Weights of a small GPT-style language model, trained from scratch on English Wikipedia: 113M tokens.
Each number is 200 + 40 x the weight over its row's rms, rounded and kept within 0 to 999. Layers, rows and columns count from 0. The size before them is the row's rms in percent of the matrix's.

# v: layer 5 attention value, 256x128, rms 0.188, rows 226-250, columns 0-63
# o: layer 5 attention output (transposed), 256x128, rms 0.165, rows 226-249, columns 0-63
v226,099,234,151,222,222,249,199,104,194,187,173,104,145,131,178,204,222,174,170,201,256,237,269,217,228,243,133,130,217,200,205,176,186,162,230,226,200,260,196,131,190,176,292,170,211,152,223,222,190,201,159,190,206,111,175,203,175,177,168,201,230,109,278,207,219
o226,098,145,200,183,187,187,182,237,184,191,180,278,159,232,241,207,164,109,185,144,208,165,167,156,273,178,204,226,233,260,194,251,215,308,216,238,206,211,174,235,176,271,116,265,149,209,247,151,202,202,200,239,178,219,199,264,209,231,194,250,171,248,138,127,208
v227,096,197,223,226,146,173,195,242,175,220,170,270,195,138,227,255,246,239,309,176,171,263,238,206,144,118,204,167,211,254,207,212,208,232,205,97,208,306,222,188,165,208,160,181,173,202,204,242,189,112,221,269,200,160,235,132,206,271,145,170,212,238,149,189,239
o227,097,268,171,232,168,251,190,265,192,255,165,196,223,170,243,249,168,170,163,240,166,106,187,195,249,149,191,173,228,225,221,209,189,202,235,195,224,203,174,149,246,129,113,209,167,126,139,162,274,156,179,175,162,273,133,240,164,252,199,191,254,170,172,223,213
v228,088,244,126,164,198,224,195,148,253,218,139,219,204,181,264,256,210,214,201,202,197,154,199,131,264,191,233,220,267,225,185,150,195,191,240,247,301,199,170,232,63,310,191,183,155,196,164,181,140,202,256,192,229,230,234,211,184,167,231,215,220,226,299,246,157
o228,086,96,248,211,189,225,255,289,175,197,243,218,224,212,166,194,249,184,185,202,213,101,208,299,260,220,191,236,210,153,158,153,219,224,250,226,207,181,215,211,242,199,181,222,189,181,275,233,240,192,154,191,234,186,178,213,203,154,242,213,237,195,307,216,209
v229,101,161,244,171,242,178,236,203,255,217,131,182,191,220,222,222,162,209,216,181,196,169,148,191,275,117,177,231,176,266,167,221,223,231,228,222,253,97,193,208,202,225,190,204,207,201,169,184,92,169,203,152,184,208,158,232,205,182,152,215,192,294,227,167,279
o229,103,207,160,186,219,218,195,241,202,228,189,156,223,240,242,147,169,148,161,240,182,176,236,245,202,247,133,245,153,219,205,204,236,262,290,241,185,173,230,131,217,207,179,193,224,208,198,152,97,175,222,169,147,164,183,149,197,165,222,225,219,228,171,184,207
v230,098,165,237,197,69,205,166,300,253,174,206,193,225,195,169,238,125,149,249,193,117,199,266,220,191,217,251,216,201,198,202,192,217,173,162,174,223,225,168,177,217,148,260,153,162,218,182,143,288,160,208,219,172,259,177,229,190,170,160,181,259,163,187,187,214
o230,099,241,193,162,231,274,145,145,154,222,163,135,194,282,181,217,297,193,213,198,217,188,208,243,200,201,225,274,263,189,192,272,282,181,206,198,220,218,158,140,156,215,201,244,270,137,223,226,174,249,248,225,251,202,210,199,265,156,251,196,280,252,165,266,226
v231,098,269,186,226,210,274,174,141,222,228,233,238,208,138,192,128,226,137,199,124,173,199,174,169,274,173,236,258,209,273,222,169,161,217,191,169,256,236,255,246,180,237,245,148,197,143,167,243,192,211,273,235,201,201,245,240,148,159,202,208,147,245,212,199,268
o231,104,114,218,211,234,254,249,239,241,163,289,172,102,256,185,247,194,246,198,135,200,153,223,267,160,243,205,205,259,229,159,280,226,189,228,240,171,156,153,169,206,140,197,235,206,183,161,222,135,173,135,219,231,236,295,183,273,220,191,163,222,191,146,245,215
v232,107,277,180,224,173,244,211,188,261,164,278,212,200,214,187,234,158,219,203,218,137,215,217,216,191,210,225,211,156,186,230,167,147,188,130,183,190,234,226,169,185,194,243,178,268,125,190,217,187,212,213,215,276,162,136,162,308,233,218,190,248,258,202,245,211
o232,101,293,197,247,174,169,199,222,215,158,268,184,130,232,209,164,194,199,227,138,201,235,247,220,189,166,291,185,238,271,190,201,173,202,221,254,222,212,205,118,260,142,205,271,211,163,129,179,208,218,295,197,244,144,214,147,159,210,264,178,153,186,201,181,193
v233,101,240,215,204,200,152,190,113,220,255,215,127,231,166,192,239,179,158,149,216,196,215,184,217,194,214,180,231,206,151,161,171,189,253,219,278,178,222,236,66,255,199,232,212,224,200,235,175,187,143,200,199,261,215,230,226,132,205,227,262,180,229,236,139,200
o233,098,226,164,264,204,168,145,223,228,229,257,185,265,263,154,179,163,127,215,215,227,212,221,192,153,159,238,240,216,140,211,301,206,253,258,231,209,182,208,235,247,125,184,201,281,210,258,170,206,202,194,168,118,217,188,201,178,182,156,227,168,215,253,164,275
v234,089,225,208,205,172,213,209,279,141,155,230,184,231,183,198,226,183,191,200,170,173,243,244,169,160,300,197,178,178,160,206,199,199,174,176,178,132,251,212,144,266,189,154,265,221,196,154,156,250,172,234,228,254,256,225,207,163,213,232,145,241,179,265,148,231
o234,093,184,162,226,187,219,192,200,243,206,163,202,182,213,161,237,232,259,252,208,228,146,170,190,254,129,248,120,287,160,207,182,239,176,140,157,218,218,211,239,242,150,235,192,192,257,168,220,190,297,305,234,220,291,180,204,213,228,191,234,188,157,203,247,189
v235,096,263,213,167,143,213,224,252,162,183,241,263,230,248,204,186,202,206,207,196,165,190,211,225,145,264,179,207,168,167,171,150,219,144,188,203,206,231,144,234,143,252,170,197,207,197,179,156,282,202,157,220,197,241,175,204,247,223,132,138,188,136,207,222,200
o235,100,187,217,205,239,224,185,183,222,240,177,148,219,156,215,243,237,220,237,189,146,197,182,136,231,253,213,173,209,162,232,144,258,182,104,173,220,229,204,228,233,216,183,202,163,250,208,220,198,230,220,266,251,280,305,183,307,226,218,194,187,202,173,190,137
v236,089,205,149,209,221,187,196,187,185,131,219,182,201,231,161,229,159,181,175,161,205,169,170,151,200,208,144,134,244,288,217,166,165,279,240,290,168,193,221,147,190,280,172,214,288,156,186,151,189,163,208,197,278,241,189,172,243,193,132,205,182,93,241,221,155
o236,091,217,208,139,196,111,268,276,226,198,223,193,205,135,205,197,206,228,211,205,136,142,210,171,214,183,287,194,250,198,190,192,201,203,177,153,215,175,187,233,188,241,97,172,194,196,161,211,181,242,213,162,132,185,223,193,238,271,279,238,190,271,248,193,268
v237,095,165,156,101,239,181,160,199,196,194,181,191,202,181,206,212,110,191,226,172,227,207,206,193,272,182,232,205,206,224,139,114,204,240,207,252,187,218,156,227,212,145,209,209,196,239,236,191,136,238,153,219,293,242,126,136,215,209,216,269,180,210,190,198,198
o237,093,190,199,224,256,106,161,189,196,154,214,227,223,166,170,193,225,125,273,258,212,175,216,238,183,219,166,245,247,207,148,231,259,194,267,240,189,132,208,275,193,192,226,220,220,156,122,167,143,176,228,193,162,163,163,162,195,90,215,169,248,177,198,205,216
v238,096,280,166,148,229,187,211,186,174,298,208,174,159,189,176,172,217,210,183,196,201,161,126,178,181,155,148,280,223,256,218,274,225,189,292,165,260,234,221,197,157,227,148,265,230,127,252,165,207,265,191,194,173,164,259,253,216,160,139,154,201,232,167,192,194
o238,094,116,278,229,174,208,233,275,223,208,220,168,118,158,225,186,177,147,130,197,187,201,159,153,193,208,126,201,204,171,210,184,210,189,271,214,158,137,218,116,231,164,169,148,235,250,212,273,165,93,146,200,198,185,196,162,189,228,200,217,157,222,164,153,206
v239,090,215,184,203,153,170,143,264,171,139,148,150,196,182,205,197,201,231,179,146,181,174,109,215,193,160,179,218,187,170,269,243,172,251,261,227,254,159,197,111,176,223,240,281,264,229,190,224,198,108,180,179,199,173,189,171,177,251,252,225,176,204,244,196,268
o239,092,211,205,215,118,193,259,223,330,144,151,192,271,216,128,190,184,138,195,203,184,201,175,258,176,201,211,238,149,162,234,222,169,141,215,191,193,215,183,181,212,140,151,151,237,166,185,160,263,273,170,183,220,222,192,273,245,192,184,190,274,174,173,191,236
v240,106,245,289,177,183,204,229,283,201,237,171,223,177,149,261,191,224,260,217,232,204,232,211,198,243,107,157,198,175,172,225,212,209,241,133,243,200,175,178,170,173,224,125,227,176,160,213,206,252,217,199,201,193,207,166,154,175,232,213,165,174,160,163,238,190
o240,109,215,212,157,175,264,214,217,266,267,242,140,246,199,171,227,165,204,214,183,178,185,217,201,126,242,272,236,245,199,263,138,190,152,259,162,194,285,171,123,165,246,155,166,287,188,136,217,160,161,205,206,244,220,217,195,139,200,238,224,194,146,240,210,168
v241,095,209,290,237,197,240,276,345,152,240,182,220,167,139,293,149,160,259,255,234,179,225,184,254,221,211,223,218,241,213,228,171,170,186,132,186,212,192,210,220,130,190,200,186,242,137,142,197,253,225,184,255,156,218,180,177,248,179,186,214,233,242,231,247,198
o241,099,154,184,154,202,220,144,227,166,203,204,134,169,185,236,231,273,221,233,174,251,158,210,178,254,223,207,221,174,244,206,177,204,164,123,190,271,207,220,221,214,209,155,161,206,173,235,197,199,176,189,223,293,184,259,334,162,239,187,173,176,180,163,154,154
v242,088,253,169,284,196,289,143,228,238,204,260,177,178,189,168,195,215,187,199,127,166,193,215,189,226,212,217,155,149,233,287,168,264,182,223,224,237,186,208,159,168,228,249,155,237,206,81,180,210,257,249,209,262,182,206,253,193,254,142,225,228,226,157,132,204
o242,089,258,227,255,231,207,259,191,240,202,172,223,147,221,303,237,306,192,237,187,228,174,194,205,257,159,228,197,243,228,188,239,206,244,200,166,242,171,222,185,186,173,235,236,170,116,216,147,183,148,213,220,173,204,311,236,254,204,183,255,181,219,171,178,244
v243,097,187,149,271,142,165,227,198,215,164,189,246,196,264,243,264,208,224,198,247,204,221,127,158,208,163,194,233,181,231,247,206,302,185,211,150,289,267,236,176,178,203,220,240,212,266,213,169,197,187,235,228,194,197,221,262,126,272,220,214,264,263,157,188,255
o243,102,228,217,200,181,307,247,261,213,187,168,236,281,148,173,174,216,211,188,248,144,126,223,185,240,233,199,256,194,226,185,193,153,217,159,158,228,190,217,141,217,151,197,170,207,260,231,178,203,142,115,197,213,173,203,226,254,219,262,187,257,175,195,189,140
v244,091,210,230,227,257,162,230,219,242,232,252,240,174,171,179,226,173,217,174,289,174,199,233,159,206,209,217,137,176,227,238,207,177,76,157,97,135,311,132,221,202,179,161,233,185,250,191,200,201,281,222,216,232,231,183,199,260,191,201,211,182,266,167,163,279
o244,094,247,164,174,159,315,180,228,146,253,255,223,229,189,246,201,206,211,188,155,238,151,201,167,255,250,210,157,263,142,144,166,191,265,170,223,189,169,249,164,150,213,214,191,216,236,197,228,172,190,253,201,185,275,233,235,127,207,240,247,202,193,202,169,87
v245,098,264,142,223,221,129,215,256,176,284,137,210,201,196,239,147,131,152,211,240,198,232,269,260,169,183,229,160,202,257,151,166,226,168,172,204,189,226,161,193,191,189,238,185,257,221,157,279,182,199,195,258,209,155,124,163,263,156,169,202,198,182,230,248,141
o245,099,176,214,209,209,150,212,219,208,243,242,237,214,237,279,188,269,196,244,194,179,194,163,163,257,170,188,220,259,199,205,206,191,179,197,200,214,117,156,194,131,253,114,219,204,196,202,124,241,194,185,192,269,184,140,211,135,193,138,191,163,298,216,148,227
v246,096,192,196,212,188,202,149,196,209,254,187,308,182,212,153,208,177,212,205,235,197,216,195,234,182,162,155,207,231,110,251,242,141,191,289,172,159,156,153,190,182,156,211,235,251,201,189,205,251,186,212,183,175,206,144,177,209,240,147,107,192,155,219,201,249
o246,089,205,187,250,155,209,190,161,235,170,258,240,187,115,231,141,214,202,226,118,221,207,153,172,194,206,227,187,240,141,189,233,157,216,212,117,234,217,166,175,203,172,160,207,258,211,190,288,233,134,182,213,190,130,214,244,199,158,67,186,163,212,142,169,223
v247,105,273,179,197,201,275,238,203,155,205,161,159,228,194,225,251,260,243,254,163,220,189,215,166,120,281,147,162,269,163,195,107,116,227,161,199,138,269,143,215,168,200,173,203,205,250,201,201,216,188,291,194,192,235,179,177,181,166,211,175,249,205,215,245,120
o247,097,219,212,177,228,179,246,215,202,188,131,169,254,198,234,187,195,265,220,252,198,217,173,204,214,185,227,182,248,134,208,200,125,124,125,167,229,222,245,299,255,193,149,247,147,228,164,238,253,222,307,247,238,201,259,239,218,253,191,183,202,230,232,230,162
v248,095,276,174,243,177,157,198,192,190,185,295,224,261,170,284,170,206,184,232,236,190,196,212,136,187,196,218,148,256,237,180,200,182,168,228,209,155,213,211,155,267,156,130,209,219,162,218,152,167,258,211,162,159,269,196,134,192,287,278,236,194,224,264,193,216
o248,091,170,248,203,163,174,197,169,232,237,176,212,278,211,143,208,188,269,175,169,264,171,181,178,180,221,237,172,260,201,163,245,153,195,190,171,257,266,182,218,281,237,219,166,219,288,189,132,227,143,211,189,202,212,210,262,149,170,194,212,144,129,210,211,170
v249,095,194,174,159,177,150,208,203,251,156,160,192,279,260,217,264,221,211,279,233,189,226,160,150,108,218,146,211,209,122,217,171,207,172,200,196,178,208,202,218,188,207,199,217,187,218,201,230,250,233,174,249,137,253,236,202,193,281,213,196,150,232,153,216,183
o249,097,196,138,231,147,150,199,264,195,205,165,196,260,156,200,161,258,245,220,217,223,214,204,199,216,199,242,237,139,262,165,152,244,110,114,169,236,209,126,263,190,171,210,163,140,193,183,186,270,136,192,231,248,192,120,143,174,177,111,193,249,209,194,247,199
v250,094,177,220,181,163,161,220,209,201,190,240,183,171,224,206,199,225,310,143,247,147,134,184,212,242,237,308,197,245,242,200,196,215,112,214,205,141,224,164,212,203,147,221,260,159,162,218,246,196,205,216,242,215,202,175,224,152,193,185,189,236,213,284,172,174